Weights of a small transformer language model.
Size: 13 layers, width 160, 5 heads of 32 (1 for keys and values), MLP 640 tanh GELU, vocabulary 8192, 6.1M parameters.
Each number is 128 + 24 x the weight over its row's rms, rounded and kept within 0 to 255. Layers, rows and columns count from 0. Numbers have three digits each. The size before them is the row's rms in percent of the matrix's.

# up: layer 3 MLP up, 640x160, rms 0.147, rows 515-552, columns 80-159
# down: layer 3 MLP down (transposed), 640x160, rms 0.138, rows 515-552, columns 80-159
up515 091:098146135109104144111113090118111121175137103094076121154089151125148143126127092136105169171158089107180084137074161123144141109143165119099101107143124137118101141125105131164116136143081173119143107145131113129094143099127112162095129185
down515 092:149107167153144125142152164122148137163103102173139166132133140125128115152088111142096132126128135130138119120103091141048154189187084119094125116128157110160122133105116091113085115105110137118170097118165111135143101158191127128121097093
up516 097:110161137145090158096124126115179146124086166137118135138107137107092156110129132127139118114105144117106112129086121128133077135108142139123099155105138175116134145129146116143130105101100136138150160138130165154127133112158174151107158147
down516 086:143131141139112173152172133125113077155114121107132131098118169151093074138138089140138133093115144140132152155110145126127159115094120140113192109113143124102082075060124077132125114154123094135151116151123119096129158146141140117142089162
up517 093:114134152143115112104082115167131187142128116108142104145148136097097145082147109151101137116121148115098158118130132097089138137121124117078130091122161119157147120161141136142087141102102124078146099078158103120157195066146147159144147122
down517 087:153102121157143105136138127094121123145156101125147137151115157173155125139137108104124147125134103114138155096122151129121122102111127127128141109087166110136119101082074124071136125127149072109140163117171069105108130122154160170122121136
up518 102:092154135172119138103100108136116118126128136140077125139103126116146153104168148173112089089109141142107140127149155145158157147129119126156114136149109140126119111157149099100105112119084118168112175130135156159103144133137124132104186143
down518 105:133130139110140119171174139134128096166145156112107122109142109126131122101132109166158158111101118105151131137135163128109085104149119098098062143087152149152126119157104099130155161138141155113132166148112128109116158085130104169101089111
up519 106:119126122107166115123108119121135135101133115117102136127125107150088118119135118145080142104127118092163159137118129131121151119118132095155107133136121150158127105120138123130118145111121119163134118119136143077137147109143115147149194139
down519 100:111108140130131118152158156163121093135121131096142146139148078134165109163150110143137121095140153134143120109115132162137084090165077110123147090091118149127142171103101116113131126085129057094141146169104127149136149134097158117132116114
up520 105:092164133158063138094125101156147141140129141122084063143094125130111114116110138124100156148097123127127127103121112130117108143120176123088106131151099138153129126146124165141107098108106127169102144088118163146135139077194107142134137136
down520 104:124088148146118096143086061112173091124137162101164137159105107160138147087123126112089102127158088139137149114092115116101158109119112138149160130099128108124114103107130112127105122118148119096144106140119115115149144153060157112151096127
up521 098:109117155119151142086134099116158084133116127096108118143108116126103132098126131121106136129157114132137115041121143122141122112117107095121131110100134120092148102156135147166115136107080128119162116154113146160136149142142110089118148121
down521 103:133083165108128133131138107139115120094169103119122134096118166146090112136113127118192116124154118101107107143124137113155099041136136120134121139097131129114125112110111121149109107126116135152148159122124131120140116120153104156140102121
up522 102:115093139135083137096133081108130109170109147094091086132142121139119133131113101123082158110139103120110129141115146088154118138112151121152153146160074139123168150106148176143127145096154114148124100080126103137160134139111122128167147155
down522 098:134111086129118118141110175089122167145134115173117142162137168132138139113114074134141107113104141119143097107116147129144121145122115092125091121164156137098179126130124135117080152180109145100097105144109130127124131105127134089138128104
up523 112:132160133132122167117133092143103121125118114116137117089155088115122151094131131165125112129115141130139137118149148087134117103159074135147113122119115127152127169154105142134115138107072105124109144050134154165138154117120105099142135130
down523 112:192112146115138114160179114167114142103147157144132120099150151105122125103128126150120107180134134156142122124139177132111106103108122120105146103132112087116143139082109127163149164090156124132172132137080136108131126085074138108142129140
up524 102:131144153141105132088147095128193117121119120150068099125131136121083136107167140149115133117139125116119097109153134109174132060120118070154107123125120110147120115123119158105125084129134135123103131131126137120148151108147127123154180145
down524 112:123131155132113126138110098090146135139176111113124110157150112127152100098132166140126137138148121078104108174099127127081172119132138119125128155142131112147082160134119112130129119139133173093156119127112144140130107167112174130097132115
up525 094:133088129166141113120120133077127075116071129108123118119082070114104132101154087110127100117099144133130128131096133064184125149110122132121150149159137132117157133113089161129122121063173128088124108100182111147112151100173151095162137132
down525 086:135120126118127142174146093148127110180135125123144162103159131136149166108133142117155117111113125119122119088186154126166104183138111142154135084161138128149111119119131122141133121166092076108143108132107126140095103048102103166156137112
up526 100:096149098134105149137105125118105138134124092118143130128116119144163101135141139121119092161110091077148151114130102134142147162125109071099127130156157169109094177137117137108131133135126115155185133083119154113121169157124089104083140159
down526 107:140086122126146117126149109129118100139142149146135109150095148134131155153139079153144138150134150162110144134123165124145142065098148143115154110113132072121168098114149128138118152124127112109163111169104109117125115098100170169127137120
up527 100:120097103155158073105153098127121120130108088100118136120176089080125058104134147142125079127131136133148069112133169090111115112158130162138121152137138133114100135118104162172121146091130132097140123157115113130094141135117163092100134164
down527 100:143141132118136109141125148124074141130189166092156124130118117135155123148166136057136177118122131146129121142131120109182138103139158138120079096145143176130165139154128153129124122122177156150124122100137106139148098112098097104104108112
up528 101:113099134138114148113155099137118101125074109137156081114128123147147081142129101148112126162133136162129087152120132115149132134111124147173140124166119136082120134103159151144092120160160109135102095127098124161103167133160101075125117125
down528 094:142111112120158111114168126161143124111118148145159092162107140112112177130115112075109140121118150082138155125140157097095118104108144101178125107145160104125143119156114138087125122134143132090089157119162177143147119095117123123134089121
up529 096:099106170128157159120103113109163134145135107101136141130145146131101143090130145152115131130143102139099163109143144146110135157151142074133118098135134113126143122124108154161085129146109119087105127142130150125172128119132103090116139179
down529 088:133109154172117137113125175114144144118122094136150138080131110136156167137114162190127116114112138146130073126135166131071144153122142097143115094137120106150118115129125150114126127139094131140156146158146103110132142136144143126132119132
up530 102:070133123124098130126146118162122170120094126129107159144117116142115111124077102141119112117145104119167062101125135105148105108105095155092104175163137140154113155161110107084129124087081127140077149084105108142176151105103147143115174148
down530 095:136070115115162106128155102131105130121180159090117119107137104151153154148124140139115101150148150081129137129114129122126117087140116130112146102096122126150138128138124139124134139102154085169159126140103135159102148099116121128145159120
up531 101:132185088140097142116122112134167116103095133090096180130151114137140123130140105108137132156114140074141057121166103123112117130132129134141122086146102139097090116132167153155106135123085131144139126124169146135191111147116116160148149173
down531 093:119109133135144110105141100191166102119118115130122152150132141123125133132139105141099065110160162124111120165159143121157105121110122142131134150090093126186167117101146153124114129091171120133165149107105138130099143156116166136143122118
up532 102:120137143150118176060104139160136106139094136085108147150136105120093134100138151118153094131116125110127121127159163141111114149144127115133071160098141153145144141114173154072096110096154093099149178115146151120114146132155128111121151156
down532 109:170138092091118084156162129137125093172105114141142134154125143176154177177112147115113145133122179160137148106113147132111166077139133111116167110135111143134154128118124131100118130102135138132163092140091154100125110137113139152140147114
up533 098:137166108101159093132116116136107145177099087118120132119128122115135104110140108112127139126132149112132169104155119110112148111078079109102115103107111143116146140128142125102121152109120124115135090114159121126126183116174084114137159141
down533 093:163109142101132118102093134108087086096091126136140115128155145147105118132116128139130123153083114141083128142128151129136127134168131137139109145112102117118160137152087176150118123086122098131159153116105116144131109148185117178109150100
up534 096:099131097106162125121118114138106104134145095124144120098130114103106161120122157139139125096055151124085167134145118100145112142157090126109138101148109149110091134144148126144157103143166086146091120131122171139150145110138111095132155169
down534 093:125100143150119115111188137154113133094124160167124150121181102154122139147114125178147165116139181107116091145128134128135136099122118171121109137133156166107121071146120118135116145165144147140104154095148077114122164149103148142157147146
up535 108:147152108153182177110148115137148138106107110129138164123147075127133139145098068130115118161142093109134143136201131183131137116116108120145139155126176141144137142140120125115081132108105114113148159102139130177119118074123113073143139130
down535 119:134130142134093111107097180115147126151161163109106187098105145183187111154090106120090166108140079150099152126146117121090183111118116113083129144109125163138148166090103137167125147109088167104134139096098103137146119105141116107138113095
up536 102:082137168176121134100136133145145141145109126148139141115133130132100163158105144197097112102114133139099151136160150131144105154150117126106091129150139132098158132165150100122135137176102098130116106087147155156143123117120136132118134153
down536 095:125086152097126123137150117108115131121106108146151098075116099141121118163169108121134089162131115138113099106140136097113128105130091104139168116106088116146118142110187138128141143128118121138158110106135119151090165126115155158106124153
up537 099:119093092126114134118100106072130079138109122132150129107132111138108085130137189121104136109078153130134122095130162136144120154149173117107157123101168104161115150093138106133073111137117093131115115132145187145113151128118119108100124121
down537 108:134116103136128139114124099114111179135090172138160121152149127131132156139134099140113140125134142125107131085166133115110114055148110121092161089133154116141126104137153141086113119132112137145182148111102110161111114133169097147155126112
up538 097:152132122088097115106133137094147092125131126101084119132142117101092107070146143139153151127170147134132133128166125144143098129148154137136116118120120116130115094118101144139078160142133148128150130112149156117123112116158147142132160116
down538 089:154068071108119139120131137172122151151092171088167121086088112145090157124160119149128137108127136105131108118159133105153093096122130149140115183159134141129115119128088185089142130149109103129112133113129123133135109121131104085132117120
up539 096:110147130162125142112154093085159149121157139126157113148117141095119107131119189127140140094093156106111147128130188106126126108115155112138133156147116181124153141123163111168111130136157112121119129124141129101095171095133128143144147112
down539 100:136134149127118102102096165120137112117116127131155135173095116121084151173117140098098151139118087156114171135134135136133173168095126137112161136133103153140161137114093135123118158117123108087131096125142150097096140114059152136101092114
up540 095:119127119104140102079119089125123120114151074113127143099130111111089101122142123175104110125113153141131135133153126137137124101105115145180150076124102116151089097112186131184144173130137120132126097099129145128136108064125111156149121127
down540 101:132146155090122123105078132083086167141148090135122140117131128140151094122112150122095141124131129134078100118113117112107110139124127169084099129134125138120080147128139113133116148141149116110148125179129118135123118159117161174131111111
up541 109:139118145158139136124112126115152127136135084140089105138123132127074099137096087158107140090129154147153132130109141112111158148088118138083104120115126116139127165106169105143126124112119142127124158132153131087141149059112112114148174148
down541 101:125116122122139149108167102129130153109117147112102115133082161152131153093118089137122115135125119074134095172138119151147108115120125170133159136148121097105154102135155114190116133162108134136110146163107096115128167109184120120123142119
up542 090:163137143117130153126138113093151151157129133126112104135103115138110111101140140158081118143147149139164097112095135099141140146112164184136104136154078169106158145113114104109174153123101134206123149143131156156097104128142129144114125111
down542 087:097084122148084140140139062144134131138093126135149117155136083138105089129138127153125126100095130112140140087130124099109136044155115171147110168155152148118121155107153125125118120102132086146123159112101138106114148111128123128109140131
up543 091:129101166119149103079079111066135116138106120151139137112118131131125147093110112138119121148072123116156153156125107137148177138125160100142133151156159137156171118090117143106096108100139126128127125133142155098141120091140095125120157151
down543 082:122163149110116113165115138101102126114120129137131122094137140147128153094152140096142122133091128130117129150151119137115131148159134097129126162107170116141113115109146129152112159138150133138159127118131133138140122120089138184114176138
up544 099:099121094146096162129106128137118129145127132112143098132096087100119121081139134162143115091126076126118109163151144097162113161101123128107133160126166141162107126110145168079124166146099067092137129114139126089129134125136160122111133146
down544 097:132113127160146106123168111100144161156097127120167124112151130125124130106120131131135165138111147153130115114146112111153118092111069174159129089129106129126153112136120081138133097136145095167094108170077131143112113130135164125126145154
up545 101:094111115114129155100133105138145124137136110132091119117129079122153126080141152105089133166145120145113115156118125121158126142122122121165143102184106127131109128127102110121092125128087131165176098105129172123082122102137145140130160125
down545 095:135117146156158126135133107171145147140127139128162143100113125089133174148163080098156137092128135098114169145138126111100108101105117115114149120102127102118120105119158119109158092144162134088102094136150175129138134106128146138064149114
up546 098:104129111094098153121120107096107149128069169129131145166135121117150109166132148131129100170124112118133134137157103128115107126142125114169118122184140141122141117138116144099114127117116106125136152093109132083160120140164170140113117160
down546 096:128120105134156147133122177104135152094116112118108177147108133131083106161119104126109105137100178095161165093115111131120127129090130131137123127116161131145156125157104082165125105176156100116090110136144116156118135099099108127140138118
up547 100:139140114143117091118151112143139137116125114126107141131137123143136137129090103122105135169088101111087156100123144156112105110118103142115128140111062151139181143112131153146106130148107180115121133133105063123141136127127120070129172108
down547 099:152087127140090120176150130128111108116135109134096143119148123181141143150110082137091138157104098144101138102150147120147124046118167147105159131124118136132134114090175134084103130137113130141142149121101152111153118152173101123111165107
up548 097:166127112115073155115116118140113112174111123127105077153144096088159147122168131120142094126134100145139184104164151124127142114108126135156151099149149147091096096139118124127151154127095121181153131089130141159158134119084086103096166170
down548 095:149085109102118146139148110152168115105117115125130143126105113149132142127124139134147128138139092156131149112130139124138088085146150154113150127091106117150151117108124125135121148075157123129137109143121072144103127108117069131126123097
up549 105:162140138126137098150135116109155136142111157146114147108095124126062125097111136121156118102139168097143136110122083146167099156122106138092089090148129162145139138170163140094121128139117118096156127126126177131144134121142138153126155147
down549 117:140133077115137126125065112123127094130116112142128114147092164125174127079123116156131110148185126161124122157106151156139159145166112106155178138129092161125136138106107088143132112096155157150149147123116122130142108123091145153115116123
up550 098:159109078129167154119131109089104105104109134153138130107133095104123134112140082155122102149127110110127159117102109114160146171096108156151158119195147140135143129127090132070120123128113098164126114082138140144164148093129133111155117157
down550 098:120157140137088123108141107118160140164104119124158160120149156131129131169122136122124062110146110133137113160143149122090163161161088117143144162127098102126137149085130120116116106116150156104115132165113112123086096103086101121131133106
up551 102:118093164159166152114100103090136128129108122142121118120158123136112106131156134165128111123138151131135135159152154130131138147127151145129122083159083137153121132116130170154102133124079120127148117120091169150113125100166127112148183150
down551 098:139073151135124104125128118155142129122147117113105074087144119135129160127145120122117153169135074120108118145141147108128098093115150123150092181134120120104149142094133175131124153195149130107146092143091093128154167116105145137164108130
up552 107:133140100173142114095102124113146116108143071113110165137155103121088115139134147124144124149117107142097143102138162161105117151141147111125109126106147194128109140083146113138085118113122111092113115133158142137172143137123110128129145157
down552 102:128125112148127103116137106115127119114135093151129107115116064181152154140148129143138119109161112136145158124120138137123145164097108130151146152139118140132121083136111124131121114103102112180137149143168079149121114118177123218149117105